config = dict(
    d_model=256,
    vocab_size=8192,
    init_std_down=0.0191,
    optimizer='soap_variant',
    beta2=0.95,
    lr_head=0.00853,
    dataset='wikipedia_en',
)
Each number is 128 + 24 x the weight over its row's rms, rounded and kept within 0 to 255. Layers, rows and columns count from 0. Numbers have three digits each. The size before them is the row's rms in percent of the matrix's.

# layer 7 MLP down, 256x768, rms 0.19, rows 109-159, columns 384-511
104:100145122108125113112145097169098120107135144135080097106102100103138076125132111131108145149150120080125110154157093100155112165165159151136110124141129133087140077147137126085153123109085154143119136136085120119110120138154115121165156133121152128126172127149157157171130132130105118186104117140138092152115139117110162165132167132186081117108136152105150096151104114145177117113135
100:104106159110104150134119140139135136164153127128149094120111148109124098088116143140108117112156077129087124099114106110118120120117106134130078131160142093113138117131150153137130114095140106090152163087091119055119135162137123108117056116088131190127162121143105146125120120093122124137072095122136150110150097125105093121126099150150170124105131155103158111133149098139163126151174
096:128103145140106139123077132154195140109139137159162148086086103168113141121109134143149080095119123117120151103103123119160152147116089159162117149133129159110113131063102129183125132146157132141158129111142120182089142168166083159135129107151147117095066152122136153137107141087128148109128110110133117199131099124154084170133089159164111108148145097146173134139093146132087128133136
097:140115150108137124169080148103126108126125139125118135157101147123138130116125134126157179136150155090152119163126115105166104150136109151146095148158105124150104167133100132132118163127096116112146157116125119108123119173132135185145130126086123131163133136137118127122124129190141031171118129133129150101101162105122117122153139132112123133085126109072123131119150159160130148159150
103:112149106149126120152111114129099146124126131110129153141141120138124112121130120152132142120110103119118125140176134112141119125091131107150117135140158130177169112116103097138097101160097114171139157142168191163131144145120102160118097118118112124101140153116148102095102116139104164124122051109115142132167126132157158146105169111139147161144112114111138080106100150110082103146107
097:136180088161128090137130157111101094112127112113133095134177153131091111106130120104113167144163101085126166120126147137127101154104113081129121114080106136101105094122152138099115139110139096158085156127098108129074141134072187135129126108141143125133121135168149130141151177101149152188140108111128139129130143094114191174130133160115102149103127081108124153169126140128131138124109
104:226153150130120146172089083149122105128128118134122132104127149103097135159117118114124108124157110104125110151138103123089145130111119144175144110148132138156090132094080148141134128125146105124127164130110138151143152161176156169131185113095133140098107115165118108057122161130111154112122125117151086171090112115136123108091165131107126091167154111130129092115101177122125126155148
098:124147104120149148122134166122137101162112152145092159100138124143146146089118127123132142118125135163124171096121154072136136111141113158125138169097140157102148121120175126133140142104158096099135117115113129108174121151146116167118104145123108154124111129161112076132128138141122134124131110171151127135150111143152158139174154121134147115126162128129142091143139106115150157141163
103:153120129159146110174094136131147126137137106164138161152110103133147119144140191064127143133126149089143159129107134124120095133109113110100110113111147117116099147129124128155118111100088146128148122148136110119083174166109095170166081135142154109142150170110130106113167142152144092157118080121173104139105124094117140113119128153136105125123178104114137103125088145121139131121135
104:104151080154142117141118138137071153152150140101114128137092146156106158102142083109144142129143117151163151156131118114149101140115124140154164101148129070161121145137092136130141143121162130097132159114155143120138169140123122127112131135109083178126102141108170127130137124122067141104092135141116147145103121161152100070128140164077109114152129122116129118097113122142106162128155
096:132143102168094182129129163116103191117124178126098140144108131086122136141145145143156118072124120115139153113124122152120122131127147159112111115178187157123139103114114115135140143157127165114136100126174046083126176122134164143118170129131137130135122108140060137117109108116204163153122129130112147128099114128135095147144136095123142129131127109173122138117159144138106140172110
095:117111166120157148111167096094140163109158151171149111114166104096087140112107116131156168092137126118106126096135152160140100100154088112127141140090086127115140112102170121133110165148059130183134148094104140130113128072132101100126139126170147151113125151125129129125148142136158141084147138129154090130113142147164136164087103140122142167132101189102132097146119122161153129109111
102:107152065184113137142114095111094111109175118147172145164122098100093110124118123081124085065158130099115114063127134109131101127135142165106126105131168101139112155128108146172155159110100151122080126143148130106153165117161084079154133137117120144080164163119124121136178110092095124125171074135078086132109150112132105075153131193096135107134109120134084162136127158122124073132172
096:145144132116150182094115141160129153115123099143133115136098138176137139098111131125149171126174109109176089103126102139131137118121104110118115102118098146116091154100127105116125101121115082143092121113130138124082135128129147094173124141102155100115141144161134116122146172124170115175133140109141171118114139128146122129115143128181103094141127127108104148142154171120158102117110
097:121109129123148117161101109167148151121129169105098141108094132126090170092133125107107135100202126154158139112144135125139150123114127144118174121159170115147134157146088109102155149136094098118129170135158090114149118143145064152137070140115147148133132135122141134128112136137147134138154115178112140143132126110151117137133160161126117155115093110121088137088114152156098119145124
100:141113103101131169096088133163188128142138137159161131128168123150110172122115075116099073105137206095118116104120127140144147126164142124106138112102142123152164139086081123130128120157097156120120152142121121136102077162120135136161091123111154116148112154120152130162143103160151129166175087131096125114147144107117122133125106150166148175180136081135155090136160157130099147116105
100:119144108075151155114079153134182153119131117126097147157112068125125123163134130203158111134158114144169165089131160118127127124122129133082143161175123143106142135129118143101153144168154090116148117142118113195124122132142125148112154126126182136138105133096086109131109148100126092133133118122080099144096147159144134115140147151116123137117120117141114089175121078112058128104137
102:179154134150173142164097103114126148145191100172119096103091145152120120161118122130173120172149115095141109153132141169126145149182121108065119178112117134138162112129112093142123148147130153111141097121095159107116112146192100113135070104112070120154106148165155140106122152111102124164116139147127151156123116103134143097112152115155084122101119119161133099179110134120096116131139
098:148126129174193189122136130114140101117128114118080125155105089171105142141120141172135086086137105102109157178139153162135172153105122135140105128183125134153094080097120136141131146140153084138137176097130116098105154147152092112092143152166110134140116125105098111111096104116145139166100176113105147132131143117171150111132123081154137145156162076155113122144142137131090158119076
096:110111105144140170133104188130166080127145151155137106143101125173115124180134116103160124106170134127122098077113127133119168130108118117140104082105132109139130160116151081150121090136106134175132101096133168145109113155114123135108149153175125097113142103144206134139110129131110143108169095128156115120153149176135138141140115145120111128127124127140103149095161136128123174145172
095:121101107142173164125136118138127152117130123145144136126120147142158121105123120157122078099108150107142140173111131094111096126159081138141155106124112141092114142159118083099161122119120103152099121102116201113115081162134130134146144123114140116151107144125152136092162162108137123119144119114110103096143126104158078133096134160119137122112120149126079105148156096161186122146106
103:129136126084163139150134125130144104128093119191110118129132131115089152180135136125145177120155154125160114109143132165131145133144127139137142105101122135133204168147116170103117162144133180104091121153139132121143095124158073202148111150165113130145143146125109126063129120169135155107163174127128111129153120169147153082120105163160159113135133116122168140148119132161161108113113
100:088101128119098135163090121155137148099092154106132137119126124186120126132123078179110121118142145137119130072099134126153129123140088118083132130152126130124105112120128114120094085113115125122137088086120100146076133100129112112125144121127137124148140119081118118103114104143159116119147142106090171081152128189134093127122143140117085128157110154150109144112159126132153131081106
099:106125132157175078127109124132091145109100140111082117164125126121147141131147142116125110122106118104119168089101138145136110117146149126079105135089121137154145161098126100114122082111112098125131140134127156161115137118115159144130161166158148140138149147161176139149112093139139112154107074131131124126132097106111096193150109101149135107092144148100110113141151114137150123164130
101:135103127158131177137136150139148156163138141159156133089125139100118137156145126066114128172145122127140120095122101102120124142106146125152128114124118156098098132118103129143143169132094118109134084133087160137103132141128131109161133117152108126157111148095163167176147056111111130140152072154109097144148149120125105094113159129125129134133146124111152132112096134131107172118170
100:103114126126093129142086102138151147135128098110104147106106073092132128121139117078137120166173159129115193117117107143117108156122129131142167149131123099125128101151101117123139122132175099133122118122140120058108138103103145096104079110149117141155115135158162174155133120125086138075140116136128130119135130133134180107093112098129138158105091152134116128165108132124107114099155
124:108168118152148168161073113143132164139108115170162138098121134163096144128108113125171067114134125134118108130118137122129151105138151144138141107143152150164114073083092127153130143139111114083127115107153176131114166119116098116184150130168085120117110140100145123135144114133153183133148093129117148148094135126132125109113120132131103117109111133141134117148121143126161121154146
102:099132170108116118126125120165113174110130130113113117114145172114136145162142136146088101127125153151111163191144130136108155132135141091099155153113134125117111149176135125127103151134124122134111120123098119091112094154118158137118155129114105084094140143101103102077084130115155124093128117128099156111095124158112126155137097116144124128140131135106115137059148148141140178144175
103:150086112060094120168149103139104148107160116124102147113087117114128137163138157098171114107162119129116121157110144134125137116152168097111147136104142138137116128098078145141130118124150132098131129169137148131176119164160102090099175136128125128173148122146109153134151093164115165165124176128126149143097158114149113129112139172148116131141117079115183130174103107140079102088146
101:126063129120115082140134111178177118093102134126169107096079161137091113145119142112165104079104153093139096103146125140127126100145119133103137100147115114105127132161108138125114095081132131118169078126138125133154107151097111130147074107145115119103160116131142123104117155104075115196111131107157120138121119148129149122101143116114126078152164137132115156105081098109135110080140
092:143117128138145111127163153126101149159153127170112096118078118143119149079149152175138148099124136104129146114144110110117126123151114115166140113174087168137178146129094096115132139113117101097164128091101143178176140137076121122139126142128167126103103112121144113116142139137121082130124116119158138149113100123140102111114177133150139146148122143157093099109096141113144098129128
096:109147135104092121138152148122108179148142122164151155155109143156142136083112146176121099101066119107141154140158129131119111103168146125142113138146147128116101116154125098157133113115145158116148127162142151139139137110137102132148123136134117128167143165067131084117114161102139124128145076075104138129093170107105167109142113105198122108149148144081098105107130136148107131129122
103:136151083141104120144104189108148160156157145171139138103141118117147125117098120132157115119127088141144095130092120108134097098126175110120108169136103103099088094156155144140156162198102133151060133147131122118102089146129118128149093121160141112130163134125167143128119132107125128124094126141138139148088160137125156160133079106071132191066099141091134118154122100145187112153129
100:155166145128147072156092117089105114114138131084111143107108138133151121125143160134134159149087156150130210159129127120150151134133112136152116133163094083132119138150130123089122174129148094134125168133128112137141101131127183117162136148089076141140131160150154153142137168168095117114113118123110107137107146111077152120115098141150109120094098175091121178087109132134145113132132
098:156170157081159102156121101149151106122091132169126138123139156133172125127152138113112160084135149153125157158123154099128083112145137109103144088135101098158159109118073130119142102137090123140127144128105135122119121157139132134140122136107159138161153158141127125106117168147099109122167136108101087120153097131125119130139124078124132095128153114117182132108149133126141162132149
099:144162097148124114134134125122132114076141101149108118102166115115134137157140159115213133069123097131132122107149154104089098121147121150160138131137125119116132098106122110151123117107158127098165117102157191152133129148106153132151156122114163142145143125131119100161117166143169112154158076127099174134125142209137135157138120149138118119119169128121118115111133147102071141136141
112:149167159188118143148074113135144125132110134150140114109118119105072120140095130131097140122162132114096139154109119143146154148127133115140144111136158148176123140128059158125118139173149117126170193079138131114157108109133088142174120107106146145139135138090169095159118137139167126128141116129096086149115162140142101115128115171097103118129110169112132122151151122135101124135122
104:148145124137135136131152130073102159109097141171119118117066106136141153137145142167102129150137139120132159165141147107131152105102121148179110114145122115105138108080145131141164153142114123139154153118109119110108142154133080075152138158106099172111141086123140139147147162128151134153129138116161146094205141125135099140144146138073124180104157105140108141124150144162070134118120
100:124112164137162117119143151081149124105133141092124109136108160105118121161155159147151147150140128149091120115145126150123107101135106150124135098143104100114173112184137143094132119143065154131152142118128148101113129145088127116093166146116114110126135106152142130198131152147165116133147174117112124092124105116150170163136133098110115123122111122082101097132123143148124131094179
096:133085109134147111127101104078119118136126148135138121120114123110136128129097140120145156094186090123102091125140128115143111125113096127077100180090102114049136102115169120104096125145115117138180139140173115168084138138111166120073136125039144133089113127069150132178142136111149134149126116140130122155131139141086139156124138114103111097130125115114137140104105137157112125143152
100:119126130122105160146096162110150082128141148117109150121116111132154082134116112131085116126117103164102147129124120122127119118092113126178132128149159105116161133138097083166171090134122119136082146103136125149079109092142137174182130170142116144144156161157109155152125129180107109142082169119079135111102112110114101138137106148138153132160155120095121163135133117120159174115122
103:109076128127142157129078105095182158099129106098101075121101143178127165122118105129113125113178106090109141119134155094156102124132136155079111127113102142113137147120157134122125173103166090091124066120041162135133102100127142118130131130118173112142128122130113128108114153088114135157184163109073133125128114117161115158129141111073147155149125152152152203156161117136149129137050
098:158126113146151142119097169127133134128104143105160181151114189116128142132115114116154150108136127147118157098080140156135097112135131140137103141132132141130151132104121131137107102156108110111092095144130120153113097153133092166089116140135123135118149161124114077100134103121078103132146142136139113121133139143117109158121151117127149140116165146133107122072143103102154137143134
095:172102135138141123114090144090132076144119147121144099127106161124140164151125120170156109087098123092112092099100124159121156089057126129150131173146115128130131136117127146094131142105129139122129140112111137149127128087118110135091121129103131149103091145154113124115099154091130116129158160101130087127094123178139096132136100052169122113175129134159149150142132110149108159134131
103:132163096171131110158101115094142184120153121148157136088114121113143124163129116174118119158121127116150136155127091137113134161133093123119155107109131118129069163117118110131136110115120087095197148154165104116163147159097097170155079146088136148072132152145125115098076097109181108173155103107107117142194101113151122109128115156088174113147133101168159129145113137131118184162144
100:162139111128100115163126103081149115111115120151090123138131095126126149130137121056141168083098114124119144082106123087125132130165112124129123120108125113136105142135134105149116142106110125090130082166132151129121137160120098156147088105138121151112136141127143127126087121112153111099130132114127128140118115135123160134131123157147136087094131154113135096119126122105106149126122
108:120172053169136104140171141062117134115168141114133114152172131134127132101155136136151129133126155130115186148136124114151126161086123123148098135094122129129106141111139170122157136147125136159154088134120104133105150167120118129148068134147125111107134095124155112157105166089121119112096092158127171139115139096142145088165106111098163127150150165135143168133130176146111122130167
105:114118152134101111114098120121140097111137142137122142127095144116165123119176138149084123142141126101112129113134130099140117130113139140135161127145121136113154134143118144144153136133080155114127122104112130174112095101152116140134141159135113125130109095118133117128129081151070134115146088162133164137148110117066137122126138165142103128150113109114106132126170170137158147126132
096:144152122176099116118132130169151128127111090149149116143117136154103109086145159104095107096136155082082106093093124166115156156128150140127122129124089123120133039106167156086192161135099160078179087150091140126113127138116127111181139127125127107139131101143155125154083149098148137146170120112122142115108128093114179121127148155127172113118144149094150149103123108066135154111175
104:119151158117127166142135154151128093157136120131117130142076086128117111104116094098108175112139152118172182162102124110152150098134117153117128114129099184132147104162093136144103135105163167135119097125165143129139168128146136178158073134130099141116135157138132115111105130137128161101114112145154094119119110113161156122108149154145135119109120121104143132144102141127126114145140
098:104124150134129147111092095134127162172146137160119151178160128085158123140142145134100111130125104117082202113102130141119128083105097121119190111111117141149150132149140131155121115095143145142103075088146171137096132130127125108170122149171161142161147115109142104139145090149092108151128126123136103143124146119098110147140104098128118126168120162081092121152144166144157149135178